Weights of a small transformer language model: gated attention.
Each number is 200 + 40 x the weight over its row's rms, rounded and kept within 0 to 999. Layers, rows and columns count from 0. The size before them is the row's rms in percent of the matrix's.

# down: layer 14 MLP down (transposed), 960x160, rms 0.0798, rows 627-669, columns 0-79
# up: layer 14 MLP up, 960x160, rms 0.0889, rows 628-669, columns 0-79
down627,104,204,148,202,211,180,169,234,257,141,198,168,217,271,162,142,167,133,233,178,183,209,203,185,234,166,212,186,191,180,171,173,220,200,216,196,178,268,245,202,228,153,217,191,215,164,207,282,193,256,228,286,209,155,208,167,252,166,227,210,160,182,203,163,188,142,271,167,200,194,233,204,191,156,218,149,287,164,207,183,142
up628,103,240,200,196,222,224,160,156,265,176,237,236,233,173,255,190,200,133,125,133,195,205,215,245,238,187,256,264,169,127,180,208,185,191,180,181,228,162,221,205,184,202,186,231,176,300,214,193,257,155,190,160,232,176,235,220,163,203,248,207,171,196,196,179,153,199,254,201,173,199,225,205,168,180,204,140,151,157,264,205,188
down628,100,210,241,178,215,145,197,253,219,223,231,240,222,161,170,214,246,202,186,253,179,150,182,298,151,155,186,192,216,188,182,238,209,134,246,175,220,155,230,246,171,193,139,139,194,185,213,217,141,215,194,200,300,202,154,223,239,202,254,187,201,194,284,202,148,262,205,280,195,232,204,246,207,170,206,204,244,153,188,196,248
up629,108,206,251,253,178,164,191,109,213,224,243,153,230,164,135,155,259,172,176,189,153,202,156,227,198,214,284,187,160,216,206,252,158,266,232,151,225,237,148,213,202,191,158,160,216,209,190,213,232,99,309,166,247,217,184,268,238,228,229,135,201,186,186,180,171,210,162,184,189,152,244,246,228,204,243,231,186,164,228,252,118
down629,106,201,225,285,273,252,176,200,198,172,196,197,143,231,224,277,235,198,205,189,248,177,221,216,190,215,150,329,183,275,159,223,204,110,213,273,200,171,181,225,242,251,170,170,205,265,138,207,265,228,151,161,213,209,162,213,211,240,132,207,206,155,240,181,193,193,227,252,194,229,193,274,229,168,236,194,238,166,223,191,191
up630,107,150,220,250,127,287,194,228,262,262,175,228,237,246,270,167,269,160,100,204,98,211,175,288,203,154,261,232,164,227,254,208,173,179,232,220,149,233,235,138,215,189,196,171,186,242,302,312,174,174,196,195,175,158,139,181,157,158,164,239,194,217,236,251,170,193,108,207,190,243,150,202,218,199,174,237,163,232,220,155,169
down630,109,116,211,216,151,191,202,233,236,165,164,225,237,204,174,233,172,227,259,181,222,188,237,219,110,214,166,190,170,246,83,246,239,200,175,229,170,198,279,166,245,179,191,168,279,211,298,134,261,249,290,254,130,233,182,251,236,244,148,217,228,191,144,181,219,237,190,130,181,233,229,227,142,218,206,151,129,133,160,275,203
up631,115,170,166,189,135,173,181,196,188,270,274,195,257,162,223,215,180,210,196,228,236,167,215,258,204,131,163,180,233,172,243,152,172,228,253,223,230,152,194,198,218,197,139,257,227,189,218,176,276,237,163,184,198,172,207,243,217,262,259,196,207,234,265,192,220,218,188,218,174,207,153,213,164,174,192,216,153,196,253,194,222
down631,109,298,180,216,235,167,179,175,188,157,200,159,130,156,274,133,136,232,262,237,277,154,203,191,177,182,195,120,251,203,189,240,207,244,155,144,173,230,165,159,205,214,193,228,172,178,173,144,136,218,202,270,246,118,209,208,222,210,171,215,222,171,221,209,149,299,180,167,166,228,255,175,126,213,156,229,249,192,187,112,173
up632,105,197,193,215,202,216,205,225,265,126,168,175,177,215,236,107,215,204,249,148,172,170,177,215,220,174,233,182,81,112,219,164,245,224,200,154,162,244,200,236,207,134,251,249,174,212,214,224,171,203,240,170,210,237,186,223,167,228,238,158,257,157,184,206,172,206,126,197,190,179,206,128,201,142,226,152,204,164,189,177,177
down632,105,195,215,185,181,266,192,203,267,230,214,186,159,238,187,230,238,195,199,236,265,245,191,265,196,127,239,222,158,122,194,188,264,160,156,134,205,159,192,147,165,194,134,228,227,175,194,255,202,241,176,225,225,205,222,169,143,184,169,221,162,253,153,217,118,207,231,143,159,239,239,255,103,181,186,158,244,230,133,145,243
up633,104,111,81,218,225,225,245,134,258,161,221,171,210,129,190,156,260,169,153,203,164,224,78,251,230,145,177,245,225,146,205,164,201,167,226,136,197,161,218,162,224,193,210,190,192,141,225,231,182,137,191,117,178,205,271,247,259,185,167,167,239,203,209,246,223,192,203,225,198,248,200,190,249,247,214,178,170,222,214,180,197
down633,099,220,285,219,196,182,169,251,161,253,122,211,194,250,219,281,149,214,221,250,248,218,273,130,194,226,213,204,204,157,164,178,273,249,219,226,201,259,196,241,176,130,167,238,212,210,175,223,230,183,242,202,269,196,158,151,144,279,178,200,182,237,189,130,180,218,235,204,211,132,151,243,229,92,179,201,209,189,166,198,168
up634,106,188,268,207,216,219,252,173,236,193,221,123,198,186,223,164,200,150,234,189,177,193,181,244,278,210,256,178,195,229,246,169,144,258,190,275,141,231,188,157,220,238,182,235,254,205,253,221,195,172,233,228,167,215,207,216,168,240,198,177,234,222,105,144,199,236,233,194,204,220,194,136,251,213,217,187,190,262,295,238,175
down634,104,225,238,263,247,94,237,129,244,202,176,143,173,179,161,235,201,232,219,280,268,219,183,199,210,186,180,148,185,239,204,282,240,215,218,222,273,211,237,212,247,212,218,231,154,184,200,157,157,187,223,241,133,189,277,158,219,231,153,192,186,255,192,209,227,246,214,225,143,167,175,180,281,295,154,224,205,236,186,180,267
up635,098,171,205,115,199,219,202,160,208,153,235,205,234,211,141,174,221,176,222,204,226,133,180,202,190,188,271,218,166,203,282,156,232,171,217,266,184,186,273,209,177,280,170,236,152,137,250,245,196,217,196,163,205,161,188,172,209,209,167,229,218,338,191,216,165,140,211,57,248,171,143,206,153,258,210,216,222,161,214,202,226
down635,100,244,251,243,160,181,221,152,131,307,176,176,174,209,193,205,209,171,207,130,207,248,254,209,193,240,176,178,206,170,139,212,199,224,161,122,174,224,171,172,190,184,201,193,168,201,159,185,197,165,267,181,205,252,174,173,213,251,184,125,138,247,141,224,225,237,226,224,204,228,160,204,173,240,221,180,140,190,221,254,239
up636,105,198,96,184,206,213,184,219,207,221,262,146,205,112,199,183,171,199,231,199,203,235,228,248,212,193,199,200,199,183,179,153,166,242,212,223,145,190,192,232,186,228,192,193,152,176,209,279,224,212,215,124,235,252,202,124,277,189,215,157,177,246,276,143,116,148,235,180,244,161,192,190,183,146,164,137,227,188,180,152,167
down636,103,215,144,169,248,246,162,229,202,228,245,235,246,157,267,271,201,156,293,199,291,153,186,190,181,179,144,200,179,253,152,193,184,268,255,270,121,179,186,203,135,233,246,263,138,215,225,284,220,184,224,228,195,242,236,190,212,158,225,166,175,221,246,142,194,213,250,177,227,205,222,224,257,239,141,216,180,254,228,218,191
up637,096,197,155,202,212,223,190,196,196,268,126,175,267,141,177,165,223,166,139,75,155,238,134,279,190,153,217,175,182,202,228,159,142,227,202,169,162,205,232,206,196,291,236,219,214,252,206,166,287,207,206,166,223,156,128,151,221,230,232,175,191,227,204,173,216,153,156,197,161,124,199,209,176,129,209,266,257,201,230,169,235
down637,099,151,182,183,163,199,189,189,192,186,189,208,221,172,130,236,168,225,188,182,238,245,235,223,177,215,224,202,161,173,158,186,191,209,228,185,153,172,298,207,213,124,163,143,228,204,232,227,225,161,193,204,188,207,210,162,205,228,141,253,185,187,172,235,290,201,153,173,202,159,174,165,224,180,118,148,241,205,124,170,184
up638,109,188,230,146,201,231,212,143,200,171,207,200,237,154,263,146,228,254,148,128,245,203,171,223,254,195,248,200,184,122,170,201,214,139,181,180,182,261,120,176,181,214,114,204,187,158,209,205,247,242,289,158,174,197,218,147,194,280,188,229,209,201,216,189,215,238,192,175,204,168,171,230,183,121,226,184,179,213,254,104,176
down638,104,224,220,203,162,185,163,115,149,172,181,232,191,170,240,173,170,203,176,175,201,198,222,133,255,229,165,229,306,162,306,234,225,231,137,161,138,219,209,249,128,155,125,168,196,174,153,179,195,250,171,135,249,237,169,205,188,298,166,183,235,241,116,241,180,219,190,131,268,227,238,158,145,229,216,253,261,218,192,213,222
up639,091,207,134,189,236,269,183,172,169,245,152,197,243,236,188,180,212,218,213,212,202,257,169,222,161,190,253,157,140,207,193,183,175,284,144,219,119,214,206,210,229,183,252,242,187,172,254,203,164,151,216,72,121,197,153,175,153,206,178,214,139,176,144,165,186,183,109,271,191,180,166,178,265,191,229,117,183,258,178,170,151
down639,092,102,109,170,138,155,207,221,148,160,201,244,228,226,176,119,200,206,229,192,264,281,156,172,220,170,135,189,202,259,247,173,233,233,170,194,188,219,219,205,208,148,143,204,231,123,289,204,248,152,240,139,188,188,252,216,149,259,239,223,225,176,247,217,231,184,175,216,180,217,104,179,261,183,187,175,203,214,133,236,233
up640,091,217,193,248,218,121,193,206,185,195,161,184,258,238,197,217,202,176,246,161,127,226,186,187,240,217,191,226,231,135,229,201,225,146,180,221,180,133,218,262,160,177,202,188,242,274,241,192,267,211,228,135,195,190,203,276,148,197,197,169,169,178,158,179,182,180,86,114,187,163,189,183,219,167,179,104,178,196,258,187,155
down640,095,176,230,278,217,191,222,198,146,149,257,173,185,221,228,216,175,228,151,181,220,289,201,182,168,241,147,164,211,222,221,281,192,198,227,246,215,195,194,205,178,153,187,174,216,165,224,224,225,218,190,195,215,203,201,142,192,220,209,201,156,200,194,202,242,228,168,272,126,147,187,211,136,238,213,278,212,161,195,208,181
up641,096,255,228,245,156,186,246,199,158,271,220,131,223,210,186,156,251,197,200,208,237,276,249,201,212,182,234,299,145,204,278,202,270,189,182,185,173,217,171,193,192,268,206,176,182,166,221,195,189,154,235,162,243,311,138,213,197,250,185,168,194,219,190,213,246,207,147,153,254,216,245,236,191,147,185,121,108,209,209,176,212
down641,101,191,216,101,164,231,208,188,301,178,203,218,278,179,267,202,163,298,246,190,174,235,180,188,189,192,293,145,198,192,169,263,207,131,225,168,212,213,150,234,169,211,210,220,201,211,254,178,257,268,203,244,186,179,194,124,179,235,162,225,242,217,186,222,175,204,182,300,211,208,154,145,176,215,208,256,264,203,208,233,228
up642,094,91,192,255,161,186,171,191,181,194,207,139,248,166,227,234,180,224,89,260,168,289,188,236,190,121,188,233,247,190,247,201,151,197,256,155,227,213,139,254,233,168,183,203,135,199,202,148,246,218,263,184,214,290,185,187,179,228,209,182,229,206,125,221,169,213,176,79,250,162,153,209,197,259,224,210,155,244,222,180,261
down642,095,216,223,153,317,193,180,185,198,187,145,177,234,216,244,232,223,188,126,191,116,100,131,219,172,226,262,195,227,176,194,126,204,179,164,162,140,171,173,128,187,155,152,118,233,231,214,273,259,206,226,181,185,184,207,189,173,196,181,240,233,242,207,229,213,160,233,210,163,199,224,232,264,126,212,213,253,266,208,170,180
up643,108,126,223,204,227,275,176,219,227,124,200,144,215,202,201,162,176,178,147,247,177,195,155,278,226,219,224,183,134,169,281,198,185,197,187,257,187,140,205,194,153,202,274,189,240,238,178,215,227,147,257,88,233,156,208,244,222,248,167,85,181,204,180,138,251,175,128,196,213,180,216,236,181,145,199,189,158,199,194,201,274
down643,108,163,235,183,208,201,240,164,271,203,210,219,159,243,196,149,103,162,105,201,227,173,221,290,222,162,144,229,160,233,163,204,208,280,179,208,213,272,205,229,195,169,185,165,234,224,225,132,261,215,169,192,176,140,272,210,251,180,181,181,224,228,248,147,224,142,126,255,274,245,192,232,217,184,196,230,213,166,128,222,207
up644,106,167,208,171,210,250,264,210,147,164,293,226,186,210,202,172,163,169,238,196,203,189,172,267,213,164,275,188,144,176,183,173,231,261,253,303,195,192,155,177,223,239,207,219,169,147,195,248,328,154,246,189,215,186,232,213,249,203,260,141,267,215,155,137,202,223,242,120,160,146,215,107,215,232,195,200,146,136,191,223,175
down644,105,203,279,225,106,180,175,195,178,217,208,256,262,192,173,174,149,226,224,212,213,147,270,224,206,193,143,254,204,119,196,75,229,173,182,179,177,172,210,214,209,154,182,195,239,142,267,151,203,247,231,215,197,220,217,244,236,191,221,149,141,222,125,275,199,212,145,130,207,241,147,194,183,179,173,183,184,232,197,199,126
up645,097,217,243,119,226,243,249,192,273,268,226,177,210,195,219,263,215,222,187,235,167,222,212,205,180,193,184,179,186,187,146,166,172,218,241,206,195,147,148,201,206,153,255,215,206,250,229,166,157,194,226,162,237,172,190,229,202,279,237,103,173,170,181,223,117,111,132,219,192,165,176,223,260,177,217,202,174,252,199,221,246
down645,097,175,206,137,287,115,180,161,149,185,91,185,145,192,175,204,191,147,291,149,174,131,155,279,183,260,121,124,189,165,184,199,205,146,127,189,224,208,236,222,184,236,220,127,210,222,156,206,115,222,235,249,223,191,172,149,214,210,210,132,183,285,212,202,150,202,188,244,217,260,197,250,229,144,227,198,221,165,155,232,229
up646,110,199,209,165,210,201,171,179,194,237,266,182,258,227,267,134,241,224,183,174,208,230,79,188,188,214,279,251,166,174,211,161,144,261,281,175,238,170,237,190,191,211,264,222,190,175,230,218,172,209,175,203,229,178,201,151,229,199,159,110,165,308,174,156,175,129,175,205,171,125,143,247,132,189,219,143,150,242,234,181,141
down646,106,154,199,168,223,171,268,246,183,224,229,182,148,234,169,219,212,243,203,162,189,229,245,200,184,182,144,141,177,238,249,236,140,238,195,173,227,200,299,132,272,226,167,190,203,210,200,257,228,234,226,254,191,181,203,127,166,188,194,186,256,200,168,140,217,160,152,225,213,319,301,144,173,180,227,161,152,158,226,194,201
up647,099,93,101,196,171,210,147,212,223,199,272,193,223,207,249,166,174,180,185,140,124,205,160,230,158,200,263,179,185,190,253,214,148,199,211,177,241,233,169,133,240,210,175,220,154,215,248,194,227,150,220,183,169,171,176,112,218,228,172,197,196,262,197,239,261,208,149,89,235,159,185,233,180,231,203,276,193,209,185,207,170
down647,102,286,200,162,195,211,236,168,240,162,201,225,231,198,205,234,184,204,125,204,120,132,217,216,250,172,145,171,176,124,179,157,213,200,141,240,153,223,174,246,155,160,201,229,298,197,249,239,199,253,189,205,200,194,219,161,188,116,253,207,205,175,253,234,204,207,180,184,237,213,240,209,169,279,156,235,192,165,180,169,244
up648,090,137,231,188,242,199,218,177,212,112,205,141,204,199,253,141,218,219,167,130,179,217,163,200,132,202,169,165,154,202,213,222,223,233,160,124,179,165,183,217,237,192,260,188,210,194,198,202,148,156,270,182,179,238,164,226,195,231,182,159,303,194,216,199,150,227,223,202,211,211,202,276,188,204,192,233,155,319,193,237,163
down648,089,128,96,174,238,184,263,276,256,179,167,209,166,214,189,248,219,196,163,176,122,157,155,210,273,230,137,202,208,230,229,213,189,196,227,199,191,203,180,249,250,219,225,221,225,237,202,195,311,199,199,253,200,128,213,160,152,189,192,208,204,240,186,241,226,176,177,201,189,233,237,227,187,169,211,186,208,244,240,169,224
up649,095,135,167,241,180,213,187,214,247,220,213,196,193,190,154,165,219,161,114,261,180,216,172,222,219,193,211,211,185,242,185,174,137,235,197,223,157,182,202,244,228,233,247,201,182,230,271,168,198,200,139,184,249,204,207,214,242,173,164,247,300,199,191,160,235,263,160,169,203,141,138,115,163,191,184,131,160,211,235,228,212
down649,100,185,257,199,167,190,156,161,169,179,209,217,203,249,212,203,212,265,218,223,138,242,207,189,172,235,188,200,178,167,190,271,215,134,201,128,202,171,180,181,200,207,266,189,230,257,177,124,234,231,206,205,107,237,194,214,162,193,237,161,195,163,115,259,177,101,179,197,246,225,195,304,197,225,241,247,321,137,213,163,176
up650,100,181,166,231,146,241,230,212,303,207,210,206,238,212,191,236,233,227,192,130,94,207,136,195,176,187,146,237,248,213,212,190,173,188,271,213,154,236,196,248,169,195,182,213,195,193,265,209,170,189,179,120,206,199,223,240,213,274,234,234,261,150,253,244,168,195,201,132,112,164,180,186,174,186,280,226,193,159,228,203,262
down650,096,245,180,269,226,151,145,164,128,136,244,171,224,179,192,218,161,178,221,220,224,242,207,162,252,187,222,275,186,164,168,175,166,184,148,159,260,154,228,191,114,216,219,162,224,168,221,131,224,150,264,228,239,178,131,187,216,268,236,162,141,215,156,216,218,161,208,185,172,218,195,206,184,250,212,231,129,241,229,173,105
up651,090,166,238,188,168,163,185,188,150,204,172,188,205,213,301,236,154,130,147,184,168,239,194,283,253,277,238,170,164,220,223,264,135,167,187,155,131,252,146,171,164,217,197,199,145,157,182,268,175,185,219,202,212,291,152,198,121,203,232,205,159,186,234,195,228,262,246,190,227,186,185,168,240,221,219,207,193,229,282,216,211
down651,088,174,178,145,113,197,134,204,158,254,170,222,146,249,146,244,290,266,176,249,188,179,197,113,136,211,235,236,201,233,177,271,204,179,240,143,183,195,215,205,142,131,135,212,218,174,242,190,202,155,195,129,189,221,216,215,142,162,190,247,219,183,235,242,235,243,207,231,212,193,216,185,210,93,165,107,125,172,228,260,252
up652,114,234,153,173,171,216,142,235,194,291,256,200,201,173,212,155,121,236,158,193,139,197,246,268,226,216,193,248,156,212,205,179,225,201,240,202,198,134,181,218,167,237,222,221,141,201,250,271,174,199,233,171,230,219,248,207,199,255,206,202,207,162,209,250,158,202,150,147,144,228,196,281,238,193,183,206,173,232,267,116,262
down652,107,268,136,253,170,273,136,238,182,194,202,213,157,190,184,153,145,260,185,229,211,175,231,209,219,157,193,291,179,227,221,251,251,206,187,311,208,152,201,227,200,200,230,176,187,137,167,234,119,220,252,182,184,218,219,216,213,199,209,160,241,176,246,257,158,239,187,183,124,237,207,177,207,216,240,252,202,223,183,161,272
up653,122,156,212,201,231,148,242,167,194,230,228,149,267,198,239,184,298,249,107,214,186,180,228,198,157,200,204,152,221,183,201,134,87,152,246,218,177,221,190,169,185,234,185,215,179,176,248,239,164,236,261,179,220,307,197,245,132,221,207,223,228,249,164,217,170,184,205,196,219,126,156,226,200,227,184,135,185,228,208,167,225
down653,118,167,281,227,301,126,151,228,195,217,178,200,145,178,180,149,153,276,235,240,243,145,183,196,171,220,209,181,246,205,271,230,246,233,197,172,172,294,131,197,254,171,178,146,188,180,207,188,116,188,235,134,184,270,241,255,152,190,138,189,182,206,169,159,215,214,225,231,219,164,199,271,213,178,209,224,172,257,183,186,215
up654,096,147,199,164,191,153,146,191,185,252,230,170,230,141,215,172,217,207,228,122,176,209,163,240,218,211,212,223,162,168,208,175,169,283,191,147,202,169,160,168,196,179,215,212,242,140,293,183,180,163,229,197,118,238,185,186,210,202,224,197,215,235,136,126,148,169,232,160,149,198,129,223,175,231,200,160,179,198,258,153,262
down654,097,122,103,203,232,201,252,249,192,244,151,219,94,176,164,263,271,145,139,91,180,257,274,242,242,195,194,158,195,164,244,178,217,207,229,189,313,258,203,221,203,201,165,200,202,215,218,183,190,245,178,190,224,211,170,207,268,134,138,219,230,195,179,198,272,226,169,212,229,216,152,147,152,175,260,125,194,233,240,162,212
up655,090,199,268,195,194,244,187,255,117,269,200,142,248,237,254,250,176,153,168,169,154,262,165,280,284,205,193,165,144,168,219,224,151,214,166,153,195,207,174,143,240,202,168,190,189,212,251,308,174,221,269,201,186,182,207,211,149,219,230,192,213,233,196,149,215,144,160,209,231,172,192,224,220,192,220,223,157,186,259,193,208
down655,093,118,211,263,266,185,175,173,201,196,225,188,136,257,173,254,166,191,196,192,270,229,204,179,227,167,137,225,262,146,199,154,240,182,279,244,213,182,181,206,132,218,158,104,202,221,225,156,283,194,156,240,237,191,196,212,234,224,173,302,152,240,206,222,239,184,208,184,203,169,161,177,188,258,202,158,218,225,180,249,217
up656,098,160,198,197,151,183,158,190,176,222,240,200,192,206,215,109,176,142,164,300,180,270,222,241,229,134,178,234,151,162,146,188,209,258,240,233,180,189,196,177,227,213,108,183,110,255,195,247,208,145,246,197,244,198,118,156,168,189,142,218,217,199,195,261,196,235,239,203,221,148,153,161,230,285,219,234,201,191,170,210,228
down656,096,192,214,152,253,137,199,243,231,217,190,206,190,169,170,304,214,219,219,215,169,178,167,202,235,245,199,207,222,207,298,262,180,151,237,160,222,187,137,252,173,231,238,203,267,170,174,137,233,207,163,194,213,157,255,223,221,200,223,192,196,192,189,144,210,90,151,237,156,222,242,209,161,122,201,232,240,230,260,177,221
up657,099,195,109,193,213,246,223,159,211,260,220,223,229,174,281,175,217,226,187,173,219,169,174,224,191,206,193,214,207,180,263,196,165,160,239,185,135,221,235,117,136,192,114,202,188,225,239,198,248,164,244,188,230,164,142,204,242,278,250,195,234,232,249,150,236,174,161,220,236,209,213,177,169,199,214,220,254,258,176,183,163
down657,096,171,286,180,181,223,180,199,217,144,192,182,153,255,248,202,210,218,237,231,199,227,211,179,221,260,176,224,222,200,221,134,135,218,251,230,204,191,157,246,171,174,197,177,183,239,202,174,189,201,229,271,258,192,122,178,175,251,165,154,167,191,209,259,181,202,215,195,178,148,214,194,174,237,231,151,152,187,207,231,231
up658,100,116,182,204,111,219,150,223,232,224,231,165,197,228,243,253,246,100,180,197,196,231,225,255,197,96,254,196,150,214,186,215,179,189,211,143,146,129,160,119,211,187,148,155,175,122,192,250,163,182,222,186,277,170,136,151,209,166,224,190,239,177,190,189,209,238,272,182,142,226,190,137,139,249,264,210,181,250,191,132,123
down658,102,213,227,225,172,167,175,227,208,195,212,218,138,139,180,202,142,201,143,212,270,183,205,254,191,190,278,158,216,192,151,188,161,181,223,197,211,97,225,181,234,234,179,190,171,193,181,77,189,291,214,257,179,180,269,222,180,188,228,172,258,234,216,173,245,234,189,206,188,177,257,195,152,132,198,259,200,144,105,174,175
up659,090,234,225,161,228,217,245,182,228,178,323,202,262,194,280,195,222,221,169,150,227,215,185,194,214,180,187,194,195,130,177,259,183,175,171,266,179,291,224,174,154,234,141,234,190,239,186,221,277,208,234,151,291,189,169,200,211,170,243,175,207,144,192,204,236,266,201,185,240,211,260,188,238,136,253,181,178,155,266,193,157
down659,091,264,181,257,209,156,242,192,208,212,237,233,197,202,257,225,152,164,199,166,218,148,195,202,172,118,152,232,231,172,266,254,171,231,189,160,207,155,136,209,179,225,270,226,194,222,131,285,245,234,162,118,213,169,232,185,241,166,203,214,223,205,190,220,255,188,191,157,199,265,244,272,203,217,231,218,186,231,198,205,221
up660,098,198,181,250,169,218,174,249,230,172,254,174,231,219,203,131,189,203,214,207,246,203,221,208,228,265,150,249,147,173,180,118,204,225,322,228,150,168,177,246,235,213,221,195,199,193,163,145,214,175,222,158,266,180,145,136,260,163,192,259,220,224,131,228,191,158,245,186,189,205,202,161,222,198,212,253,204,178,194,166,145
down660,100,198,253,193,263,159,190,152,164,187,183,239,186,152,172,140,244,173,199,213,158,227,178,162,164,154,143,209,204,234,199,159,267,155,135,257,201,247,87,224,210,179,272,144,236,170,222,197,174,264,234,190,205,246,169,161,276,259,241,168,153,228,166,178,216,197,153,224,189,249,230,229,195,234,144,222,147,201,167,160,196
up661,097,227,123,202,185,221,284,209,234,272,244,177,204,225,156,217,220,185,188,192,184,219,192,176,191,299,243,140,204,170,192,120,177,222,217,112,233,196,232,153,187,165,208,266,267,219,262,168,201,199,232,238,247,199,177,209,196,195,160,194,203,232,199,166,261,124,210,218,205,180,202,118,146,213,212,162,226,181,178,118,208
down661,098,230,244,287,199,151,167,189,198,232,230,174,211,179,225,204,104,211,217,173,153,215,247,206,143,248,171,158,185,184,175,243,151,136,216,156,242,165,220,201,189,149,134,147,285,235,232,234,230,184,139,152,216,194,228,116,213,171,184,237,198,189,246,193,146,135,183,187,190,189,211,212,191,130,208,166,195,168,267,180,217
up662,119,186,253,159,185,221,215,185,179,221,162,168,217,223,244,193,183,169,224,174,221,287,208,298,268,168,223,306,141,185,245,154,141,180,199,214,205,197,204,117,199,210,165,225,193,260,194,231,169,220,182,184,190,191,102,187,124,190,255,230,207,236,209,229,183,159,155,137,217,220,187,184,263,180,230,129,134,238,221,236,191
down662,116,154,260,151,210,202,264,245,147,210,205,143,108,230,195,289,197,189,247,137,216,184,187,230,191,220,195,157,240,244,250,171,135,206,216,203,263,246,150,183,248,194,219,137,185,202,197,254,162,162,80,218,171,179,175,211,202,124,242,257,197,178,192,229,157,230,194,195,228,240,171,245,260,258,246,208,185,223,211,208,209
up663,096,184,219,165,187,180,225,174,177,219,151,215,213,149,223,174,247,288,264,187,236,138,157,232,215,180,215,199,191,147,217,183,143,238,283,220,194,228,180,190,214,143,218,204,237,109,179,224,276,97,240,217,285,201,196,215,198,165,195,200,221,209,251,235,246,282,147,174,181,164,162,229,236,131,172,145,158,174,222,174,172
down663,099,330,239,233,233,165,227,228,238,158,240,185,181,162,213,222,162,132,224,188,251,192,206,172,206,210,221,219,246,224,213,263,177,211,205,217,138,261,284,170,171,205,235,149,232,177,171,174,249,342,190,225,184,209,190,180,151,177,184,210,192,164,225,148,210,158,159,198,205,222,203,184,245,185,252,212,237,214,192,203,271
up664,097,194,168,123,198,202,258,223,128,188,195,139,188,129,178,167,155,180,210,215,162,211,193,207,204,139,148,193,171,190,220,212,186,250,178,269,208,192,189,134,199,238,270,196,247,188,212,271,192,173,161,159,178,205,209,232,127,289,167,179,261,220,161,227,195,197,178,227,279,236,118,269,235,165,179,242,154,266,254,161,144
down664,095,217,162,239,193,205,221,234,244,182,184,194,161,136,180,196,240,246,194,214,164,214,282,178,185,217,228,195,205,233,188,144,251,189,149,164,268,208,217,177,201,152,209,219,207,184,264,204,189,197,224,206,227,225,225,250,203,107,240,338,228,192,189,207,238,241,156,195,219,209,199,209,181,233,186,190,253,167,123,276,187
up665,121,145,219,174,166,255,189,121,241,213,205,165,203,165,277,157,163,205,165,186,214,266,127,224,253,227,191,241,196,142,198,207,191,218,232,184,177,251,221,195,210,285,211,229,201,194,214,253,235,137,200,220,179,226,177,218,194,180,212,237,196,268,148,215,174,243,198,198,126,196,172,158,149,202,217,174,234,226,208,203,179
down665,108,171,204,231,206,208,166,159,174,147,181,188,231,272,154,229,185,219,163,263,174,238,129,179,257,272,152,203,234,226,215,202,195,165,241,122,281,236,208,207,200,344,142,171,233,160,221,223,170,179,135,252,140,169,184,226,195,181,175,189,213,198,191,168,221,268,181,298,166,194,237,198,168,164,205,231,251,252,161,248,233
up666,089,177,165,201,209,148,239,131,277,149,253,215,176,220,187,216,150,225,229,180,202,227,150,175,177,165,187,239,211,204,233,217,258,179,257,219,195,126,174,166,182,151,145,216,172,227,210,290,194,222,151,156,191,172,181,240,149,260,193,259,237,195,203,151,121,190,204,159,189,161,145,186,152,181,184,163,161,222,205,178,195
down666,087,178,180,213,136,233,259,183,224,241,255,163,232,196,159,256,237,232,233,203,184,263,180,209,144,165,199,187,153,175,179,89,161,209,261,154,125,258,202,214,167,218,183,208,160,150,197,157,157,98,243,208,199,142,187,185,201,259,202,161,255,166,164,212,216,179,161,231,190,193,309,213,167,196,220,218,155,132,166,178,165
up667,091,171,221,163,232,208,186,134,240,247,274,175,214,206,188,233,183,270,213,123,130,245,199,166,229,230,211,223,163,149,211,206,195,183,190,140,188,167,186,224,175,184,336,185,233,188,227,171,147,141,181,205,255,185,198,159,246,182,172,235,203,195,149,178,185,192,182,147,246,220,201,262,239,192,161,194,197,216,141,141,178
down667,093,175,195,236,121,253,210,236,162,214,175,236,187,227,111,243,214,132,188,170,223,221,194,163,177,163,199,238,246,226,243,171,271,176,210,190,235,180,180,162,93,114,153,233,251,198,243,167,141,183,241,147,191,240,168,254,289,139,156,193,116,165,210,185,247,204,258,187,145,220,232,227,196,324,232,234,111,199,193,168,140
up668,102,213,242,259,155,221,180,211,198,184,206,196,186,119,250,166,136,173,225,156,180,173,191,198,261,202,192,191,229,176,207,201,159,183,247,280,189,181,228,221,192,182,226,164,156,251,238,169,178,177,266,230,217,257,210,222,189,272,264,104,197,166,139,279,212,218,173,160,92,143,179,203,195,187,237,203,159,212,205,150,152
down668,102,170,180,212,203,219,161,211,266,160,127,274,232,235,187,221,214,209,223,231,254,185,159,182,210,213,208,211,159,197,143,207,243,197,297,249,182,164,213,211,224,271,295,265,231,167,232,73,169,187,280,188,243,188,184,202,140,188,144,206,203,249,241,167,245,209,185,195,242,195,243,193,194,136,134,185,262,235,284,201,317
up669,096,197,156,136,187,213,165,166,198,218,246,166,192,194,282,149,204,123,190,173,72,235,217,208,153,231,180,246,231,185,289,136,142,253,173,137,202,114,218,182,117,196,245,196,181,210,192,192,147,189,170,168,188,225,178,220,258,216,252,178,260,149,210,256,186,216,237,169,167,152,118,199,272,155,252,208,240,250,250,241,117
down669,094,230,157,271,225,177,238,216,112,196,134,211,134,258,142,232,237,207,231,140,245,230,203,196,236,154,233,224,166,179,188,218,214,245,241,265,250,157,200,206,167,184,205,279,148,210,245,206,233,231,162,226,233,215,194,255,194,199,215,124,182,224,249,255,290,271,214,207,189,131,191,165,198,193,225,234,179,194,205,165,215